config.toml
vocab_size = 1573
activation = "tanh_gelu"
norm_place = "pre"
norm_eps = 1e-05
positions = "learned"
qk_norm = false
init_std_qkv = 0.0442
init_std_up = 0.0442
grad_clip = 1.0
schedule = "wsd"
Each number is 200 + 20 x the weight over its row's rms, rounded and kept within 0 to 999. Layers, rows and columns count from 0. The size before them is the row's rms in percent of the matrix's.

# layer 7 attention output (transposed), 192x128, rms 0.176, rows 184-191, columns 0-127
093,203,218,166,210,205,171,243,207,210,205,224,209,206,194,191,191,195,242,210,217,210,179,196,201,213,196,222,200,216,178,217,235,203,190,206,189,190,168,174,200,208,183,199,173,217,184,232,194,211,175,204,211,176,185,211,203,201,190,196,173,230,197,219,229,229,174,194,180,169,208,191,161,196,168,225,204,224,199,204,182,208,181,219,217,161,213,195,229,213,227,203,211,200,200,186,186,183,193,201,175,199,191,215,175,228,250,210,221,206,213,207,201,189,181,253,178,227,211,177,211,223,161,184,193,265,180,186,186
088,196,190,196,190,192,175,205,227,184,206,216,195,164,189,186,164,210,196,221,221,194,184,203,179,211,158,184,197,238,190,208,171,182,184,234,229,215,222,199,215,165,200,219,141,231,226,178,198,195,186,213,225,174,213,217,214,198,163,182,208,219,188,234,245,227,199,187,189,192,208,202,200,200,201,165,197,228,204,193,174,194,173,173,234,198,225,214,218,200,205,203,189,202,210,209,197,234,216,216,232,210,170,191,197,219,246,190,206,221,202,220,212,185,181,235,226,204,189,222,189,181,176,208,194,221,199,172,217
091,223,198,222,176,190,209,212,232,222,181,167,171,180,214,194,227,210,161,199,229,208,200,188,202,187,190,186,190,241,193,177,208,224,219,177,175,188,196,196,207,258,195,196,199,212,216,217,220,199,191,192,209,206,195,247,204,230,154,209,194,186,177,182,182,184,192,195,195,214,223,182,200,217,178,241,182,182,186,188,205,189,213,195,190,218,189,221,225,196,193,182,163,211,195,179,179,195,208,201,230,213,183,182,182,175,185,187,185,213,245,225,221,202,169,225,217,207,220,207,198,257,191,222,213,196,180,169,174
089,198,212,222,179,168,227,187,198,204,216,197,185,206,235,237,174,233,161,233,172,182,170,195,209,194,192,210,214,196,200,191,209,206,188,208,191,172,166,208,188,267,202,193,181,198,172,197,222,196,183,238,212,175,209,217,197,203,212,192,165,147,207,231,217,211,195,192,209,215,173,190,214,179,205,185,215,182,215,222,211,210,202,196,170,165,189,186,159,214,193,201,202,200,191,188,195,210,207,210,193,218,197,198,230,211,160,214,198,225,199,160,189,205,212,205,175,250,187,216,186,207,177,163,198,183,176,192,211
093,191,201,196,206,190,201,215,212,213,218,175,177,194,192,217,229,180,178,164,189,178,219,200,169,174,206,245,191,193,232,201,196,211,212,209,196,212,226,176,186,177,183,195,220,157,188,191,188,173,200,212,175,191,210,203,146,192,206,178,253,210,168,246,212,184,214,190,203,232,198,188,202,178,209,204,218,242,246,211,196,182,189,217,210,228,155,191,182,175,172,192,193,185,182,194,200,195,165,201,198,222,184,205,209,211,162,215,211,183,241,220,201,186,224,215,210,199,203,159,195,220,191,181,192,205,202,189,204
098,175,167,227,203,181,181,211,181,184,209,210,184,163,259,175,184,209,221,187,234,193,219,178,179,203,182,240,201,185,163,233,192,211,206,191,217,189,178,208,204,187,217,217,198,193,184,216,187,215,228,200,201,202,206,226,211,157,186,206,183,188,220,202,183,212,221,205,176,185,224,189,228,192,205,154,204,199,226,213,164,158,186,177,197,200,188,215,217,207,160,210,213,188,208,185,187,217,184,206,171,171,239,182,195,186,146,185,157,189,207,191,201,231,183,188,174,204,204,196,214,190,195,201,207,192,208,186,181
093,219,214,222,208,218,212,195,208,182,204,189,239,173,222,181,230,221,161,238,201,182,199,178,218,198,214,209,207,212,223,196,205,221,205,172,194,236,200,196,195,200,221,185,201,183,183,179,207,227,185,201,233,208,232,165,194,209,225,186,222,188,195,261,194,183,211,190,163,215,213,239,226,217,229,205,210,181,216,209,189,183,176,188,210,161,211,221,223,226,181,188,201,183,227,231,214,240,220,199,179,202,205,200,189,178,218,211,171,195,195,203,221,210,205,185,215,226,168,184,198,197,157,188,209,177,177,190,236
099,231,178,216,192,198,202,195,155,233,170,226,198,227,204,191,239,205,197,218,221,168,172,193,237,179,159,217,204,205,181,189,168,184,196,205,213,209,199,185,188,242,214,189,229,180,198,214,197,216,202,212,203,179,154,224,182,164,163,193,182,239,190,204,211,185,209,191,198,262,217,220,178,190,183,206,229,210,187,201,235,205,203,188,190,209,199,176,177,188,228,237,204,185,192,172,211,201,228,191,177,220,170,227,212,204,192,192,221,195,236,195,195,183,215,212,196,216,200,195,206,220,203,188,185,224,211,210,195
# layer 7 attention value, 192x128, rms 0.198, rows 185-191, columns 0-127
081,214,200,206,192,194,182,202,199,177,228,205,206,223,216,211,210,161,192,196,210,188,199,219,193,214,194,194,177,220,181,182,186,214,200,203,182,224,219,211,251,213,241,206,206,205,191,182,250,216,222,202,184,226,190,185,155,204,197,209,196,215,221,213,198,182,223,206,218,227,193,196,207,201,198,188,183,203,212,230,234,183,225,255,223,192,215,194,204,219,198,221,142,214,177,204,149,191,187,191,166,212,238,230,175,200,187,190,188,193,230,199,175,181,169,172,217,189,183,195,174,164,207,212,223,187,221,195,201
090,208,223,214,213,192,186,198,178,171,191,193,219,188,234,220,187,241,236,206,173,190,238,191,200,212,185,197,201,217,210,216,184,203,143,209,208,212,201,225,212,233,203,183,207,216,206,185,205,187,228,181,203,189,179,164,181,206,185,176,180,218,213,232,203,234,168,214,191,212,205,218,210,186,175,170,192,180,195,186,186,175,188,219,213,183,180,199,193,191,232,208,203,160,163,222,226,216,227,205,185,202,223,192,197,192,216,215,163,217,165,222,214,199,188,194,199,213,231,158,220,202,246,194,189,197,245,202,177
087,208,181,202,210,215,194,210,258,163,197,240,221,168,220,205,222,206,205,204,150,225,200,204,208,176,199,181,199,162,192,171,201,216,217,196,192,205,211,190,171,170,202,225,199,171,207,237,163,162,195,169,197,195,181,207,202,197,184,199,200,172,208,193,201,193,204,227,178,175,199,204,192,203,166,211,182,220,202,189,193,190,195,165,194,218,220,218,241,183,190,175,196,211,198,211,191,223,203,176,228,187,208,211,165,188,246,224,165,189,241,221,194,183,207,190,202,205,196,212,211,189,205,235,222,182,234,221,190
097,222,188,216,223,203,196,236,188,193,221,188,180,202,167,223,185,185,195,164,164,216,169,203,243,234,234,198,191,199,161,196,210,208,204,176,207,194,198,214,208,204,207,193,163,217,205,223,230,208,193,205,194,192,191,204,215,224,176,195,159,217,225,204,187,196,198,189,195,182,232,200,225,208,176,196,204,176,186,192,199,235,221,177,217,209,181,204,181,226,173,161,225,193,210,238,243,195,207,201,181,170,198,201,183,190,210,213,221,196,186,149,193,192,170,172,220,191,196,223,204,238,219,249,210,201,185,215,204
090,190,203,237,180,193,195,181,188,198,203,191,235,220,190,168,212,182,216,206,206,185,205,222,210,199,209,183,180,180,263,209,199,234,187,206,241,196,186,195,194,175,191,185,210,207,192,200,191,224,180,184,203,185,203,169,169,206,189,165,200,211,160,167,203,194,207,183,245,199,206,171,175,194,173,162,179,208,200,215,182,220,181,179,216,212,197,211,148,177,197,162,217,235,200,219,232,200,218,184,198,217,220,209,172,187,253,209,188,219,219,188,204,180,197,202,201,173,220,187,176,228,196,177,202,214,188,193,218
096,215,231,168,190,210,201,175,236,173,187,195,205,215,239,191,213,168,209,234,193,222,218,198,235,193,210,179,192,202,203,194,168,207,225,192,178,223,179,180,204,187,225,194,195,194,224,217,221,157,189,233,228,150,197,207,200,224,175,165,189,196,169,195,208,223,206,204,217,194,210,176,192,196,216,230,176,209,195,182,212,198,231,215,212,182,200,229,205,235,175,184,211,182,190,188,220,175,203,184,210,179,216,237,179,187,214,223,198,193,188,188,205,186,176,254,184,194,250,198,178,194,207,177,214,189,215,224,197
092,231,226,192,225,191,218,193,209,172,231,187,197,172,217,234,159,200,173,195,154,246,187,210,200,221,227,174,206,229,204,165,194,210,200,179,205,197,215,185,196,223,209,211,158,205,199,224,179,223,207,224,185,221,206,201,229,222,203,226,192,213,191,191,177,233,153,210,191,180,186,175,206,186,186,189,210,246,183,185,155,195,175,203,200,218,168,177,233,190,212,210,186,213,181,229,208,195,196,197,175,227,204,218,184,193,210,180,204,221,201,212,181,180,183,220,198,202,226,220,217,186,181,219,174,187,221,207,203
# layer 7 MLP up, 512x128, rms 0.221, rows 0-19, columns 0-127
101,198,183,208,178,223,205,240,216,196,183,182,169,194,187,202,200,215,179,212,203,251,176,204,194,193,178,243,201,217,173,195,200,208,200,192,187,246,192,213,207,220,195,228,187,208,191,189,213,210,178,179,188,198,207,218,193,192,156,251,195,202,212,199,227,165,184,181,190,209,201,213,197,217,173,201,162,228,189,206,199,201,203,221,242,188,197,184,188,180,214,212,213,194,214,188,196,237,186,244,204,161,170,237,220,184,184,185,186,211,224,210,177,183,209,215,183,190,194,253,212,219,180,196,189,208,153,212,210
100,190,206,259,206,204,207,169,182,177,220,188,231,237,214,191,212,204,215,229,210,215,232,229,217,182,189,216,178,211,196,190,194,183,223,218,202,218,204,191,239,222,196,193,189,207,213,217,168,218,208,176,193,193,200,193,172,157,204,176,209,225,187,227,217,212,196,200,228,158,192,161,209,178,240,240,194,198,177,255,185,196,224,229,206,196,202,195,200,193,197,209,173,202,204,193,200,201,199,187,151,177,197,184,190,231,222,192,189,221,222,177,194,226,226,196,183,198,216,189,183,211,174,195,207,197,157,197,201
109,188,197,174,185,204,166,212,192,196,208,169,203,220,227,188,226,199,186,204,152,180,243,184,233,188,219,221,207,210,245,174,228,217,222,186,215,191,202,211,171,199,211,165,186,215,220,223,192,161,210,198,189,215,199,190,220,201,203,203,238,218,202,206,175,196,164,197,199,181,154,203,209,228,234,203,182,214,207,189,196,187,169,229,197,168,185,180,193,193,227,174,213,210,205,221,234,205,164,184,194,177,163,210,199,182,216,246,198,195,207,215,181,198,195,185,201,232,190,199,184,202,207,225,170,177,177,186,201
087,209,253,211,182,182,182,192,225,205,204,190,205,196,183,209,191,194,205,201,180,191,186,222,240,180,226,222,156,212,187,228,179,210,163,239,219,202,185,200,217,256,214,187,184,182,178,207,218,191,243,184,197,236,218,198,198,209,204,219,205,196,200,208,181,211,205,222,186,211,214,195,226,158,209,196,188,232,213,175,185,175,193,204,190,180,171,200,179,192,197,187,189,214,200,229,202,205,197,229,204,187,198,219,203,191,159,178,198,197,176,186,205,229,186,222,158,242,204,172,194,243,190,160,185,178,196,195,195
107,184,181,200,195,184,171,166,192,202,178,258,207,190,190,211,179,181,191,194,191,224,204,182,177,193,253,189,193,196,196,190,201,232,219,185,198,209,230,231,201,209,229,214,225,186,224,194,214,202,204,202,204,206,220,193,187,198,210,197,211,188,177,177,205,183,205,188,195,196,174,183,208,161,186,217,215,179,180,200,199,168,219,226,164,199,230,195,196,191,226,199,195,204,191,206,263,210,184,216,209,226,223,172,200,215,178,193,221,188,192,193,192,202,180,193,191,188,179,206,225,227,265,152,202,200,199,192,254
088,174,213,156,223,197,180,180,208,199,197,233,215,217,213,193,202,161,183,225,193,210,225,172,218,179,247,218,197,203,213,178,161,171,222,202,197,174,216,198,188,199,195,215,201,190,190,233,198,221,236,177,181,206,169,162,210,176,190,182,192,207,214,195,172,220,197,193,214,207,185,232,214,201,194,203,182,235,201,218,232,178,206,181,175,204,192,184,188,206,195,144,200,231,198,193,183,211,206,212,208,171,183,223,224,201,184,239,206,197,227,180,180,220,213,147,187,201,197,187,189,203,212,214,209,191,190,155,221
112,174,224,230,241,179,214,169,218,178,213,195,172,160,210,151,193,235,203,205,192,200,186,210,161,184,210,207,192,202,211,222,213,212,202,179,199,224,232,201,204,214,215,203,191,218,238,191,214,206,206,168,221,213,178,201,213,192,178,231,206,221,235,223,181,179,187,203,194,183,217,189,186,210,218,228,209,151,180,192,225,206,184,169,203,211,204,218,217,200,181,175,172,208,197,203,197,215,220,192,197,228,200,236,214,195,219,187,210,198,227,194,160,212,189,211,187,209,150,239,224,206,204,170,213,183,225,181,182
095,189,205,179,178,200,193,196,202,224,153,187,239,188,217,212,205,194,201,251,161,196,219,229,246,177,220,221,206,196,207,219,223,201,226,163,198,166,216,202,203,175,230,178,197,211,215,167,175,221,177,182,191,205,195,178,171,197,201,186,209,181,241,208,221,198,177,244,160,207,174,194,189,220,208,210,203,194,195,190,215,216,186,208,182,192,203,190,172,192,240,177,209,216,174,184,215,195,205,192,203,197,179,203,211,179,192,207,215,240,195,177,227,207,201,219,210,197,180,242,213,191,203,224,247,202,225,202,189
101,203,189,190,231,215,171,180,232,193,175,237,211,186,203,191,207,200,185,179,169,185,194,205,211,195,199,210,200,188,199,243,234,196,192,183,207,193,256,203,242,189,177,201,218,191,213,221,218,169,204,185,189,216,219,215,180,210,209,196,212,211,229,200,200,175,211,184,212,180,192,184,216,188,199,190,224,185,191,207,203,222,234,211,175,194,201,217,217,213,177,230,200,200,157,164,189,210,194,209,153,196,191,182,207,192,260,206,201,164,211,207,206,212,235,190,194,188,195,210,205,163,183,257,175,169,224,213,184
104,176,185,212,192,205,202,218,238,188,225,170,171,207,188,215,216,191,200,213,199,182,248,209,208,189,222,187,183,220,220,172,182,233,247,178,201,202,174,210,219,214,237,206,190,195,189,202,219,223,195,197,197,179,232,204,180,176,183,204,184,215,199,208,195,199,190,204,186,211,231,215,212,200,204,197,199,210,245,179,159,176,197,171,251,203,221,196,214,174,212,183,203,187,170,197,195,173,203,206,167,221,161,187,195,201,212,190,238,248,218,164,215,188,182,236,190,185,238,171,210,204,208,196,195,180,215,209,186
114,197,229,237,212,198,215,179,213,193,194,221,212,206,184,202,211,227,189,164,190,237,188,166,189,221,182,233,184,197,209,216,193,206,198,228,187,193,173,214,172,163,185,210,187,202,174,146,208,186,194,230,227,196,208,173,213,208,192,174,215,203,228,191,226,217,182,206,214,212,188,202,181,226,210,160,187,210,189,193,189,199,212,202,179,218,216,244,191,176,207,235,210,228,194,218,194,170,187,207,175,219,179,158,230,216,209,178,216,205,167,199,236,183,198,201,199,177,231,214,173,213,202,231,175,182,219,187,225
111,250,232,219,198,225,161,171,182,223,202,206,246,200,207,197,164,202,216,182,181,174,213,211,173,164,213,245,185,196,194,220,201,223,202,198,203,198,209,199,191,205,205,202,181,189,218,234,167,229,227,183,189,189,203,192,174,196,186,204,213,207,197,200,204,204,184,180,223,182,207,183,168,174,216,232,192,229,231,161,202,189,181,191,209,195,203,212,183,217,220,166,194,226,198,169,219,222,197,188,198,186,212,216,209,207,208,200,173,214,163,186,200,193,245,193,179,207,217,201,214,180,204,227,153,232,168,182,197
102,167,213,174,194,207,213,184,222,186,211,213,222,208,202,191,196,204,168,197,205,220,227,240,214,226,186,225,190,206,141,229,202,193,249,196,216,209,228,196,156,184,167,185,199,194,211,212,172,194,177,212,211,200,201,190,199,185,225,210,210,200,182,217,206,164,186,211,173,179,175,195,198,176,193,198,214,188,207,210,214,191,199,179,169,218,214,165,207,227,219,186,205,187,187,196,242,207,203,217,227,188,209,166,178,223,167,175,206,215,204,176,205,143,187,232,177,220,200,197,217,205,237,171,195,199,193,227,198
091,238,181,150,224,206,201,185,184,232,206,196,203,217,211,190,189,205,198,209,197,218,205,188,166,196,221,186,263,201,195,203,225,217,247,178,219,201,216,180,218,220,222,179,187,167,202,199,202,218,214,172,187,202,207,209,193,192,189,191,179,218,220,209,172,226,180,157,206,224,183,178,206,208,234,204,178,221,197,187,184,234,181,193,156,240,189,237,187,226,204,222,208,183,194,185,239,189,169,178,181,201,180,201,194,167,192,207,200,194,191,226,205,181,199,170,247,206,181,198,198,200,188,199,197,194,203,201,227
095,190,198,202,203,196,188,172,193,224,200,176,204,237,202,196,207,175,222,177,205,200,175,194,216,188,234,229,167,186,210,206,219,220,173,186,203,201,219,195,209,193,186,207,202,209,189,198,188,226,198,195,216,190,206,138,170,206,210,204,193,199,199,178,210,230,168,192,204,171,170,205,191,188,210,232,220,206,223,192,191,235,183,177,183,190,228,224,184,192,227,208,232,175,211,211,228,207,171,203,209,190,218,218,146,215,209,214,232,191,254,198,169,156,180,178,219,188,207,234,183,218,178,213,233,199,197,167,201
094,187,176,190,177,230,218,194,190,178,229,218,253,217,226,176,204,227,215,170,207,203,203,199,225,192,213,240,189,225,178,216,204,221,205,205,220,208,174,207,177,195,206,245,189,221,214,198,184,214,173,196,214,269,212,231,205,168,181,203,169,211,173,204,198,176,209,210,209,207,171,196,203,197,181,199,208,168,233,213,172,193,195,218,231,191,190,212,211,204,212,200,184,172,191,228,202,212,235,198,187,200,193,187,176,171,238,231,209,191,233,194,185,176,187,198,192,186,220,162,179,204,206,190,192,175,222,215,202
100,189,220,188,228,156,251,201,222,153,201,211,228,216,194,201,218,199,198,212,162,210,193,197,178,197,203,243,201,157,213,205,190,192,157,184,212,205,188,175,182,202,225,205,202,187,219,219,194,189,212,219,203,227,175,229,164,186,225,208,209,160,169,187,170,218,198,177,202,226,192,209,197,181,228,200,182,208,226,174,224,195,219,231,193,196,211,228,210,181,213,209,205,188,234,226,174,214,167,200,200,186,231,212,193,201,180,216,185,198,195,198,185,217,168,182,231,204,208,213,216,195,191,175,212,240,189,182,220
095,186,192,207,157,231,198,204,196,201,213,217,176,158,207,211,177,197,201,162,201,225,224,205,182,224,225,196,164,216,192,192,211,241,173,192,177,178,184,193,184,231,167,188,180,171,211,212,236,187,221,236,212,200,240,196,171,189,195,157,196,215,213,194,168,179,209,196,186,198,190,192,198,185,218,204,197,227,207,211,190,206,202,187,248,163,234,206,196,209,254,232,180,171,223,226,213,221,184,187,183,193,208,189,207,217,205,176,187,188,208,199,199,194,194,199,203,208,177,227,193,209,199,175,227,217,176,209,174
099,174,177,210,189,195,220,166,237,180,213,202,225,180,219,200,192,193,165,188,212,197,256,204,194,209,181,235,200,228,183,197,145,207,206,223,216,178,209,177,190,212,202,161,204,199,181,191,231,206,224,203,202,223,217,221,190,196,216,185,211,197,206,233,211,173,182,211,230,211,227,206,219,167,213,180,192,198,227,193,196,211,193,211,191,219,198,167,185,223,214,225,197,252,203,229,195,182,224,194,198,216,183,188,187,203,193,211,169,229,192,216,206,202,236,215,199,167,248,160,193,181,207,185,205,196,226,211,214
087,224,197,211,194,200,206,202,202,207,180,199,181,202,234,232,196,186,181,199,208,206,262,157,207,218,204,217,206,228,202,209,214,218,182,175,192,179,216,177,220,214,215,219,148,178,207,205,213,184,200,190,199,202,198,163,194,209,193,206,198,179,185,215,221,219,190,189,201,227,207,215,172,178,229,204,169,205,148,170,190,236,206,184,186,188,162,175,197,193,239,225,195,195,225,190,182,211,215,216,190,200,215,213,211,230,179,197,189,171,166,204,216,201,175,221,220,178,222,209,218,173,247,193,214,158,203,210,189
# layer 7 MLP down (transposed), 512x128, rms 0.232, rows 0-19, columns 0-127
093,184,192,212,212,205,228,167,222,211,189,225,150,171,191,219,197,197,203,189,208,217,178,151,176,200,228,202,182,196,201,173,195,196,226,236,194,175,217,204,212,132,162,191,194,205,214,209,214,180,208,213,227,202,224,262,155,192,203,207,159,190,239,194,196,187,205,224,174,205,212,199,182,208,197,176,220,181,175,194,192,181,198,213,192,228,204,197,185,169,196,206,167,211,176,219,184,194,216,212,199,197,181,190,221,225,181,195,207,178,185,203,224,195,187,187,218,199,194,185,217,184,192,214,185,188,173,168,196
105,216,193,188,236,228,166,229,142,202,182,180,182,195,171,211,203,190,223,226,167,169,211,216,198,213,207,196,189,216,200,188,202,212,196,197,208,153,218,214,200,239,187,197,196,199,195,232,200,229,233,214,190,164,179,178,176,176,212,229,217,179,177,220,219,190,209,195,193,194,202,201,196,206,227,206,190,217,208,211,250,183,173,205,178,169,187,229,218,235,214,172,204,207,228,226,193,194,183,198,201,214,200,224,181,209,221,198,181,205,186,198,226,175,190,224,195,204,178,167,248,226,188,225,207,199,215,203,223
095,181,213,202,221,206,199,176,204,202,202,179,189,190,177,213,196,192,195,221,230,206,215,206,210,208,186,158,186,192,194,177,165,228,182,208,216,202,208,197,224,185,216,203,194,195,174,211,204,201,174,199,211,214,209,192,177,182,202,203,158,202,183,203,195,170,203,217,231,158,200,216,243,176,180,188,207,216,204,222,239,184,227,170,181,206,196,194,198,207,205,224,199,185,208,216,153,217,235,221,193,264,226,196,216,172,201,170,196,184,193,191,202,216,181,239,211,191,214,167,232,240,170,218,198,243,194,185,226
089,208,177,200,192,151,226,209,160,198,202,194,225,170,185,192,222,213,212,222,215,216,202,198,200,181,182,186,132,222,210,210,218,186,241,189,155,177,136,177,189,215,181,208,216,198,201,176,208,211,204,157,204,184,169,202,186,215,201,227,211,187,184,201,192,167,196,199,210,205,204,220,228,164,193,208,181,207,177,190,208,194,217,171,213,181,201,201,192,198,187,212,223,220,225,199,215,195,154,186,186,209,210,183,193,199,206,194,199,236,189,201,236,218,173,210,193,174,243,217,209,210,200,211,201,201,188,179,217
103,199,213,187,174,207,195,220,194,183,193,192,225,195,182,160,198,194,188,235,190,195,183,247,199,230,184,225,172,206,218,204,200,166,180,180,204,190,166,211,189,237,177,207,181,162,238,218,180,205,186,207,196,218,212,224,192,208,196,239,196,167,203,215,186,211,187,219,213,204,190,186,182,209,213,200,219,172,190,192,212,195,210,212,186,214,171,193,179,160,169,222,241,173,212,211,179,186,243,188,215,195,209,190,214,177,230,237,156,198,233,202,183,216,233,193,240,206,201,196,192,217,230,208,226,188,195,198,176
096,158,194,166,187,219,218,230,175,223,204,207,188,166,178,216,217,215,242,216,205,208,209,214,204,207,202,227,166,246,173,219,220,200,227,201,236,234,187,221,186,200,213,221,195,205,201,214,214,200,173,191,201,199,193,202,220,183,164,198,200,224,185,175,188,218,214,201,217,231,196,175,228,216,195,213,193,188,197,204,215,225,181,220,230,192,184,202,186,185,195,218,182,186,217,214,186,190,182,199,183,167,214,250,204,176,218,194,220,199,230,180,196,189,197,216,219,189,248,197,178,172,209,233,202,235,208,154,224
091,220,210,168,167,204,233,174,187,238,178,217,197,218,179,207,188,220,196,180,201,219,221,174,219,210,215,206,220,174,194,210,165,181,233,230,216,147,209,216,207,197,238,184,204,200,160,208,192,231,221,180,177,199,211,204,183,218,205,181,215,169,180,211,217,197,209,169,203,175,188,189,194,185,180,176,149,213,179,198,191,196,202,223,190,205,187,205,220,203,179,194,204,185,149,186,178,202,174,210,193,190,191,197,208,190,197,207,223,237,178,182,157,200,224,200,230,217,208,183,223,196,210,234,225,210,181,227,209
118,192,193,211,204,178,182,203,228,197,192,178,190,187,221,187,218,192,220,169,218,211,216,163,168,181,198,171,205,179,192,197,217,211,192,220,189,204,207,215,196,248,200,223,186,227,183,203,210,175,187,206,219,219,210,165,197,211,184,181,197,238,188,206,204,198,182,171,197,189,216,201,200,134,212,205,235,235,206,207,231,206,195,207,201,186,172,135,202,237,179,209,223,199,163,201,212,191,197,181,227,229,211,191,204,245,190,176,208,181,175,216,187,207,181,215,156,189,219,206,192,171,214,209,179,199,184,189,215
091,178,211,199,182,173,180,176,151,188,214,194,208,195,193,193,185,195,188,229,189,184,213,230,227,191,197,206,194,206,198,204,202,191,192,185,227,202,189,183,206,215,205,228,197,196,162,173,182,193,170,228,156,213,180,217,214,197,190,190,173,184,182,191,201,198,200,169,218,179,211,207,173,229,191,213,215,193,204,188,207,215,194,200,195,220,241,193,231,226,203,199,207,189,149,215,175,247,212,215,203,196,212,244,193,195,190,184,211,255,177,218,186,183,173,246,165,174,249,177,177,202,215,197,194,204,196,218,216
099,232,229,183,225,204,196,201,222,220,208,194,235,235,228,239,204,241,201,224,160,174,208,212,197,213,213,178,221,191,211,199,189,187,202,250,221,220,198,187,190,223,190,182,187,195,170,190,195,202,200,167,187,195,199,211,197,224,181,186,186,218,182,212,188,200,203,182,209,192,166,182,208,200,195,213,218,237,214,175,181,228,176,177,166,252,161,199,190,196,178,174,253,184,185,192,193,200,205,198,221,223,216,199,211,221,163,200,197,218,185,204,191,236,177,182,215,212,215,237,204,214,223,199,206,229,216,196,202
118,202,196,202,195,176,226,175,203,185,188,239,212,200,197,211,172,222,193,182,211,219,203,180,238,193,214,191,233,217,214,196,204,183,174,200,237,173,154,191,189,187,159,211,228,219,225,204,189,191,180,237,215,207,217,202,186,194,183,201,251,201,210,186,185,205,186,177,221,232,188,225,170,205,206,182,183,207,210,166,177,191,204,181,175,213,204,215,222,174,232,192,186,191,162,183,207,185,167,218,168,211,222,182,214,179,171,215,230,214,192,192,177,167,208,221,172,221,185,184,195,200,212,194,219,175,231,212,170
096,209,182,213,153,193,222,190,195,209,192,154,203,174,145,197,211,198,220,181,221,209,171,185,205,194,202,242,183,199,196,210,203,208,209,199,192,162,185,192,195,205,225,179,237,202,234,178,203,178,146,169,224,238,190,176,216,220,213,195,219,222,198,153,233,160,190,222,192,202,190,175,207,216,180,172,179,201,190,214,207,217,200,189,229,186,220,192,181,196,222,177,195,219,206,210,226,182,201,205,190,207,195,180,179,198,186,194,198,210,172,179,219,183,202,212,185,225,220,194,209,188,242,211,240,204,196,223,198
102,215,182,201,183,195,183,178,207,188,217,183,188,186,166,176,212,194,200,200,165,166,217,183,215,192,191,260,200,199,224,180,219,227,220,193,195,206,145,195,168,200,191,201,181,197,210,231,196,218,200,206,192,218,208,217,211,169,188,190,205,188,175,182,179,162,171,190,218,182,227,180,173,170,201,200,240,193,220,222,205,194,205,234,197,188,241,223,208,198,201,206,195,170,162,215,212,228,186,164,221,200,218,238,187,184,207,237,208,215,211,209,171,215,235,220,201,185,208,199,181,173,197,209,213,181,197,194,169
092,186,199,192,195,223,206,208,205,171,231,186,176,211,195,226,228,166,214,239,219,217,208,222,203,189,164,220,210,228,210,198,243,203,190,179,166,222,172,180,190,193,217,197,252,208,189,219,177,165,199,206,238,221,215,180,202,228,168,231,182,168,158,195,196,198,197,209,189,234,171,219,189,201,195,208,192,196,179,223,221,195,180,196,220,204,196,187,179,204,200,180,186,189,192,208,174,210,146,191,217,189,203,186,193,217,196,213,179,214,203,187,173,211,191,219,203,212,212,188,228,179,181,237,179,177,226,233,191
101,264,221,207,227,212,170,179,186,201,185,205,214,189,169,215,204,196,201,191,214,195,243,165,236,195,214,178,240,216,214,191,192,207,175,202,194,206,174,206,224,193,211,186,226,180,194,182,200,183,200,203,217,215,153,173,205,187,227,209,175,239,183,209,175,172,188,208,208,164,218,203,151,202,214,227,210,194,213,200,204,189,203,189,197,189,220,206,176,187,186,194,190,201,228,200,216,181,214,225,186,229,199,219,193,205,209,209,201,201,176,155,236,238,205,210,194,158,185,223,200,168,180,204,183,201,190,167,184
096,222,190,184,211,179,196,205,231,209,189,184,190,209,181,245,208,203,203,203,199,217,240,183,173,228,207,223,216,202,207,210,215,182,194,203,202,198,202,172,207,192,204,202,178,199,191,231,208,223,195,217,191,172,171,200,203,208,208,179,204,182,198,225,209,221,223,181,197,208,147,199,212,209,187,240,175,230,198,186,227,216,224,212,211,190,237,189,182,198,217,223,214,207,174,168,215,206,211,232,185,231,250,241,178,261,189,211,209,219,201,197,206,232,171,206,239,231,199,210,194,200,170,216,193,237,190,218,192
110,199,179,206,216,206,234,225,168,208,176,216,203,176,206,159,179,176,196,182,202,168,196,233,217,181,167,181,243,213,214,184,175,227,208,200,216,198,238,187,209,218,190,179,250,218,218,179,194,232,213,195,200,201,187,167,200,256,236,210,214,180,249,202,201,203,206,215,213,185,193,171,210,235,197,206,226,212,209,213,201,181,202,189,208,187,194,182,203,195,216,212,175,182,193,211,200,201,206,196,208,211,203,183,204,167,190,185,234,190,168,193,207,191,176,214,183,191,177,192,193,233,208,215,246,196,203,238,224
086,192,203,185,205,194,201,234,200,174,193,204,197,223,213,221,203,210,218,168,182,184,199,211,181,210,216,224,216,224,179,226,224,178,209,201,194,174,183,180,195,212,212,216,160,208,197,175,166,180,142,183,211,190,188,138,226,167,184,195,233,200,182,204,207,176,173,221,221,201,192,194,202,196,225,222,217,204,160,184,202,202,193,202,186,180,220,152,206,192,197,186,183,164,190,197,215,172,197,205,229,190,192,218,201,206,217,182,196,211,172,233,200,182,217,193,233,175,222,219,187,215,181,200,176,158,199,206,161
107,213,216,189,179,209,227,181,192,204,168,221,205,197,169,193,177,193,224,227,233,203,240,204,203,199,216,158,221,223,191,195,225,166,213,181,223,222,194,212,204,209,188,198,199,168,197,196,200,225,198,201,209,207,210,242,184,193,183,203,213,169,210,183,218,197,247,193,196,189,208,176,210,183,201,158,214,238,188,184,249,182,205,196,184,186,227,192,209,183,172,201,257,187,178,228,170,182,212,214,197,194,207,220,217,185,202,192,163,190,205,185,174,172,190,201,192,161,214,202,175,165,207,218,222,182,200,205,233
086,198,207,176,157,204,182,249,219,207,199,195,235,221,178,201,213,182,238,201,184,195,218,186,199,209,225,211,203,167,201,227,183,179,190,224,182,187,188,214,205,183,215,197,214,213,241,196,202,181,237,185,183,219,196,206,191,212,205,196,218,216,212,196,173,162,205,179,203,169,198,178,238,202,205,183,196,218,214,248,182,192,211,195,219,165,187,224,198,182,219,199,201,250,224,246,194,187,172,190,197,245,203,236,195,219,202,219,209,167,221,200,219,232,199,202,199,217,213,189,195,220,175,238,188,212,196,206,181